config.toml
n_layer = 13
vocab_size = 1024
norm_place = "pre"
positions = "rope"
rope_base = 10000.0
attn_scale = 0.125
tie_embeddings = true
init_std_up = 0.0773
init_std_down = 0.0773
optimizer = "muon_variant"
beta1 = 0.95
schedule = "wsd"
decay_shape = "linear"
seq_len = 1024
Each number is 128 + 32 x the weight over its row's rms, rounded and kept within 0 to 255. Layers, rows and columns count from 0. Numbers have three digits each. The size before them is the row's rms in percent of the matrix's.

# q: layer 10 attention query, 128x128, rms 0.0541, rows 0-46, columns 64-127
# k: layer 10 attention key, 128x128, rms 0.0538, rows 0-45, columns 64-127
q0 101:111122152187170169138083113197101135198123156171072159134191100093114116135119092142130212125167125134165153079074143159133115110182164100137103103124152151141178097093121113159177090099138087
k0 086:148170176154142136145126133118179060128119113108091117143114116118181141117153121096086142146113131128094137141130147178124138188160106102130134167107058141169143195126099132152121112171099190
q1 100:086099129132139118120131113129148071115153085102151157129155173143165104154141178158110086174058125115148156086096151081109135095122126091104161107169137134140093065139086138164102178160097157
k1 101:127137161139130123109088101162122144099126120103143145047136088159116123115055069117060127090199140084154163129120084110094139094179147111101094177138155138126173080108127178128124146107094138
q2 109:134158108138123069126073170190152137157136100180092146124122169170151108118142155165156119093121101081172081058087175148119098135114163111099134118139149163173141086072138144137158120138151128
k2 096:166123162148103125112122139101073126080115110037121121102168096107107132130160127170080137111181094127156148066092085129141116121158125143129109207110092134146124097151115156143109085123046109
q3 094:172080169112136124164149130096143066208105084112126094146146138210135163133088172134165113145118117108065049138152104156175106091115147119116135145119129193096128122148162111100092188109146182
k3 080:137115085165104122112150090102078108133128138116167128091131126157076153167078097107136140128114143146143110176109119072091109101166151163105083140130092128060116127100156161101064099114090141
q4 097:204102134156145086113061107156174147126127129142101126133141088054128067152120099186124075100134129133139162098105131099118131122119172120103116146197073122129199056100130139139161149170146130
k4 083:107186171128148139158111167166091098097159178113169159064108130090096167067108112157132152103193159060179150172125157109133116101101123098162104172098070086180092102141092105150145111126080136
q5 094:178110113120136136134105098091107123181170104081077151108185111197146149077155172100128145120123134091096088152142113140173125176090144155114132131094187177101108108125097108130173092109161170
k5 093:119183139139129118147136107154136095131098131123069087110063157158153069181062142126114121151142123119154126171093099081125141152127108162120080150085134188133178082125137186159123123132123117
q6 105:098108106143101130086177106130099085187158131075115173197153128153077153152150117091118092144173145141097081146128128143147156161148126184164093094082129166146133192109157161091084127154115152
k6 097:125162137099121191201129097119127109184134118123109066139146119132124093162169173117151187152122136133086075113131104105170137103127105168134133092128189139145136112147145135114087134140137193
q7 087:098176139155138126095151085146107106096084128062130151124102148117162135154066118134128091137107120150192151139146157121105151134181116111105043140122094123095070181163156084109149142143119101
k7 080:162160138086090204099158157157177170101157139142111130097107122100154141137125114114115131038120139120080123092142170072143178137146135120081097070107189109167106171107131158084137125092215077
q8 095:142123093120141096084132136175113104140125121081084145096106176095171154169114149104157166098160162098090132104109123128130155200152162148157129153090149157088108194078139158081170080127126137
k8 085:142120142126188143144168104097124136176130135171074127114137165173121101148123157134144166146103141133119066165168137129165139113148137150100094146163145147190116172144100174097154130149143111
q9 092:078121148123090176120166130115126095100097063140195101154059150171197094125163155149122126152124181129147122112102081165181137128102145131130104140127156105191146154118170128146137084204049128
k9 086:176146154136158154146152141149127157127133076137122112135147150192081087146215163183125135095127069147044080107114133119128186109122128156159121105107166162160114097097138137127149133141145104
q10 084:177151165148121126156169106142162163064093078192169116125094142124138132138122162156112108112149112133174051152154170116103105091091097084110135149134154090141078143156045132111137211113113095
k10 089:120138175151079165111102105128153103136138083159130163103135073161118156127179194140126084082125133142073147106152175086117170144179132096132189117126136121142125135123147110088137118138090112
q11 095:108109130174132083204063119143153142132166165150110127070076064075116122148087101127138138090081101136135161148118137143119095080129123124129129164180078119150112100144109175117143137145128075
k11 089:135102139126159125110071150123132138077100071137067113078133133074129090136112122159102063126092132139098137107127124137125139078149167101103161105127068098137097092102027131146099124143161109
q12 099:139097126119060134178094140114136109133144175116171130148127111184105128113087096153161157153145100138089178111166065179126069113158161105081152137181087109099103109113145167161090113167216119
k12 095:178112092148150108176143122167125123152106158108072135173122148120133075155109099096140078238045129141115126114120054185109097127079104157133127120139111110088134091155119124156099096110137110
q13 109:113136111113148133127178128081106200111147159139162108079165123180087163121153083110085092173180144139072109178137130165091184120144127154129173114131186117107133118137140103171102147112103153
k13 106:157093087129113155143095130123104082142124122106089119155140109121112161093128080098160168108137182172138168106139146201141100144169153025147177110103088072129085153157151141089099177134124095
q14 106:152119114069124140130186112164130092134149113141114121107090161152166146116158163107172179148123169109030099129117124148172165165168158161155135117096151114104114180137092115132168067124106131
k14 097:120115093129144173189177108139126091154148135172144111183138159145111117164127150161101115100131104102106082166114130136147122131126134125107092124129189162178170120111146116124122122105116102
q15 088:133090074112125094150157144158157117060087153171080149092092152073138127133112135135067090142124143145125135120127150096094136112130111108096118141081070122182120112090106184123135133179096140
k15 089:081140116103117120110127145128151134084147131106169185076103111122086172101090133188062104114143101090126184100130093109108177166141179130159124118114144140172102114125118096152151105117158084
q16 099:150114180152127096160117139078140195183189161173116136109126097166085097146104117140130095181116096087167143129141099120111155068162188203106114152181103136122153124135133154143146108167177128
k16 103:149145083138147086116112151130138173166136099136062122134129147101159145088053103103156055108084119144169120145133080197101136176137104072143122111143030138112156109181064120146115118124148102
q17 101:108127094092133108095145102156121138130149115107083125109124141081142172134168147099115186121106161128072111137105131109081124211148114172138185088066114126147149156148166127088086102101108105
k17 101:094113154174058179129103131106061160124120170132163148135160119183130171067166144133142201135163167140090094176103107153168133100130189089144164137087127131132099198106168139124154124151157187
q18 113:140137149003117150163200122150109111127112120144142171174090164182170120115135129185167120135126139106106106113116138168106142165174131124138107126076164116183092198104131152163181030120141144
k18 113:146124115102105195141130113153037199113146106126089138150157110168163115180145126172140178120145141168083124194151116140146139140183124116155210129148165161137109128121173103105157065092121116
q19 096:184117085153087150165137151088147160146125100165129127176148115202092075108122071124113186187154118157126119125162121160142163089122155145103108162156114146061165086070107138137091115164146129
k19 097:104104085113166102165092176118147041092092140083104145131126108139178136168134095146075102144168130064132170135168109116133132182103194103087106155110142088125169156164137121158134164123104109
q20 111:117179169148089101120072129098078131158164165111154142136146100099097179129113162143111099152135093128153139110105115156107101028102126157127093105115175163114098091143174110122148116147122122
k20 103:130081093090104139167157118128164106100091112122177151103095100133154083101102071108158084148123085125145156119152122070121082108152103124097136150143138108114161094147084122168107152097141154
q21 100:199081092086091119056191165140089104108112115109134129141115119155119155105147096103144206102136130155068124069104176121094138155169090166172073134100168122057101100091125172135123122140150118
k21 106:153089173159062125075135106149114124178155146132159107090167122180079147059127078181157119084149152050103057151165146137139166143143168102132156091119148103157163084096121154157148154111145111
q22 110:109164103059104128087123118193086126093134145095054111142104207097115126111195146112162115082090128142119137121137131132094126180161109093107166100177120179210156167116166156070125140090114094
k22 110:113123116149111150160128110123115184136160124113145166077156159180121186111170153139130128126125095103144047158070130092166181121148076140117150125156119180169193139122135099143137121129140143
q23 121:105102141075079152110189108166133060117132130114106167149154176080132118130138162171129200142112184122066072081166175059078132160079078131130126126146145128138129110143106162152155158065115140
k23 097:072069163121143102129135158140142119123132159177177119132154120107131157070135211160145146088139175098132157154117098112109215168124133128122168069124149146084146123117129189134131111108188119
q24 115:170155139164080122124081109142152135110137153125098128131135098100092096144071104165150124072163094126172144123123074100156133095123156124044107152183103150139103096179116133105107132132088088
k24 127:169097126156150110097136152163160178126073167089098159059145157113166134108125106085102158111162126135148170082160172137103080175140147066120077166147095137110053156174134168144113109107099101
q25 092:094133140135134100133093118101140143055124166076069137105190101105119105092098139106105100121155087108126119122112123077080104063138170117101123110122056155174129121156099155159138075090161152
k25 094:116105104123122102141129135117086157114148118164066045195129187086171143212158128124112140093111156205107210089105099184142116123091138138113089078175163109126114159102159129124133107080129095
q26 128:158130060088130182128169066167110148182085069141133090164142114107156206100139105095204153103072172154143095081068158095116133193154110106126168125076106142138152139157138149187154143107072117
k26 127:094162154145095133133166108130101155114116133087073122160146123092118100176158092117087156127157133154122073136092116147121158117143166139112202089138153133181167107129142122114190050113139156
q27 109:119176135074134076148106078152133091040124098155106167116128183100168041102109144152137162067144155121118108089053125095143154147174166173108098141153089094141103075111144111083145111127123144
k27 099:179127094101141147134135193144133142075131137141140147138156076165128128093107162106084134097108148106139176118122172122134132204132145150120157150133144151108153156115085112087141101109164110
q28 117:142107150188151152066115176126200163120128137089146121117166087089149102142112122083104197144168098128131131185148044178133099124112120130113142129185132133155100149133088131141136160108117088
k28 116:136120128141170158097139201200162122179118110159153127148120174103146075114116106087122183115113151141114212114139162144134069172124113080090099139163109099091114139159092156164161132085080104
q29 120:143075109134181143146153131145145144116175148166082150100152141139119154109132138133154100140127052130164124103116084075069152141204078093116097187173084111137155088090110147162121138092168123
k29 105:106142148137114108108147155119139117143121175123110170103154168056099097123121171092094127136191097110121116094160114123100137112127157112163135143158108132166141151102132084099153080200176127
q30 120:113142075063084182119194071127131165115113113101139113157141163077117135128153101148177142117096181170140118142110148134118129180114085203140139141123082116156120096159152076235132164108081153
k30 108:116163119109124133153128091130129114133119113151077077154145087106215138137138148123097096101185143172142095149120133117079130166129109166128218110142155137131135110129161091104139117094145120
q31 116:120117162112050110168138140067123081138090139158173096169147090173134145129096101118124121168173138122108126183204078141192064105113171107178109127108173153105176122137114094146105086099121152
k31 112:172128072118115113119142151131108146186085107129166103122107113148143096082132043139138088170122158155144141104179122165154119098118109133131165095147081137097139160183154169102101070149061116
q32 124:112107165187133170148088142081144182087207151162138132053128141104093085153112118104069097176149128132124163121205167161110124054112152142121141135122140110117094101139108140134131108163136147
k32 120:168085101123199084118101168127184078141076093179126147134137106115105123104124144135093123136108138112192189093145103146079115140162133099105131119106133124123140100184126191150095141143093087
q33 121:112123114146072150121130145097103132141085149157122128175156134061093121087120136069095109111077080204181203050136188104043132142095098173126096100134112102105126056136136142175146156166164108
k33 117:085133139104102100094125082099135164145157148079210133118115149104082125154187149154173089145120099071146113146091134093173110091140185088080147139156148084182168079131145118189175131125112156
q34 110:170126209138130086140111116122095151133115098123116119137166096188066162152120120152207130112127121160129141183161191097078106088123175093108170192165134085166132131099108138178128123100113096
k34 108:102129135132132114123125132112115167144133106146130164093076139102165163103124150181070181100114150148160148126091147179161043092138120134121151090114090108114139074144105138110104125117121158
q35 114:139172153113154086154096087135119165149137062146066164125047179115189097161151114089163147123127182144108077115108148108040104157131108159162096130166132116130142153133124140086145175164113103
k35 104:106133165148119173173167141128175086137124117098105089121111109118152116117102142170188092143127131104155121152086140119169105034184100201142153104129140108146168113119114101135132117124134119
q36 102:099140129076096150104132162096099158140154124097092096124086144140135154115186056173140133115142084120179125148115090174163156136100147079131168155181101099099127094157065145184124081151140119
k36 106:180098105103123184109150073082090134184097116124145124159169172085119109149125107145095135100101153142124107123098105112122149182141069085140165154110114129107152129130114101134158170144109162
q37 131:140148112108110185125169124145130073147082147085120098131080115099138162128131087134134144107031140126087139146100110124107143192178076095143120092080150104114174046134104112157134116105125132
k37 121:090179158120079181116144081124117110083147159114165135144137108122153134123124141137108116160197118136140092138140154146102121151148148131095152123086158107174161078065155115120120076148142177
q38 133:070127109093140186136160126173097113168127102161118065134152175179179172144182112127142127122096187150066137175072137121163135197132120156151149102164179105132134161074102171104117193071100094
k38 107:063167141134066123086133087141127107137111139046143107120120189062121173148180144147137115117172093102126096148066104144139147119062148158097134124151071107110097169137157132148109092135140114
q39 114:133106193125115096112059144115117169137161141103164182111146161124095132133124142120107098205193081134183119114139092155158141088086149118108197180143113160179148148177163142168108106121103119
k39 147:165113116153172101145099131070164078160079111206091163138114060152143051128100142112052156173099126135155184059160125133117093156147120113104091161145086137143104132114113123110090113146113088
q40 115:089072130119139139131130065141068073153162084081130120132111227132119157103133112105210113147085157125141052142105108143110173117134156156160179042105121159150077143106157170069090150118129126
k40 098:108131099123147118097105143105113129158149077131129185147118109100162153104139124102129100170146120082118133172129105103074101067139132132139193151053089156149174127127118178176162146088094098
q41 130:107240158096195126139109165112160183104137067213150158068195099159119067170107112122084158091168123106158190147101183106070140136121095146103122114152152175137119159128179118125113165137117140
k41 123:137144172129121123115124123071196143102129174167094120097092116164158070160166142138115116118156109152153196090098160113108126128129154138103116169164123127095076134162108117126136124141097140
q42 113:131190109175099061106092077160090090143159125129155117172115104141173119127108137107170169145093115127145156104066161098124169103143097132153095141104095181123149148161163133124143193108148094
k42 110:098163139139122156139160125151142196127115150109110135120120126136109116185065124171085112091105179132119139134085165089153114106155133135143097080131119125217152156149132156150123147153108083
q43 118:042159118112098081087118172094092084181133122103077120126143178118156139098097149122105173140139144156130157104151104132128127148101165136135044093119111091163133087095170105079098136138133158
k43 107:142069165133159053152166123128165117140132139161119094153133112129097156065099195134085066118077097143078130124118097119102122123170127137143118137181117089094171090074105118184117109133104131
q44 111:127126201155180051126091181166149137117166158092151124080133105174169089146129125122154149118161127099121150118118115195160156159114145144128124116138126123062105160143060107083122144135085124
k44 105:135095149141163150054166124149129160144158121113122117053090148100083086135068111125109208099071161140096122111152137116183138123158125145087071129123127179082137118133114173106111152127140150
q45 111:100124166172128089174105123139154182153141146104080158161143097134118054164151107122143061115103156131093145143104076105158179153165099142130170114172135085111226196175102141160106148161117108
k45 105:141179131165183088136088102105128079153106127142152063055086136059143061139070119142109094144121102159146160126144116130109194140161072137135088077123119155097121109131084162113102159122095157
q46 110:187151138137190144179197179132143134109135151137155133111102096156130161111142138080123132156106174154120133099168123119144147108168116106135105225132174151162143202131127160176151181211060124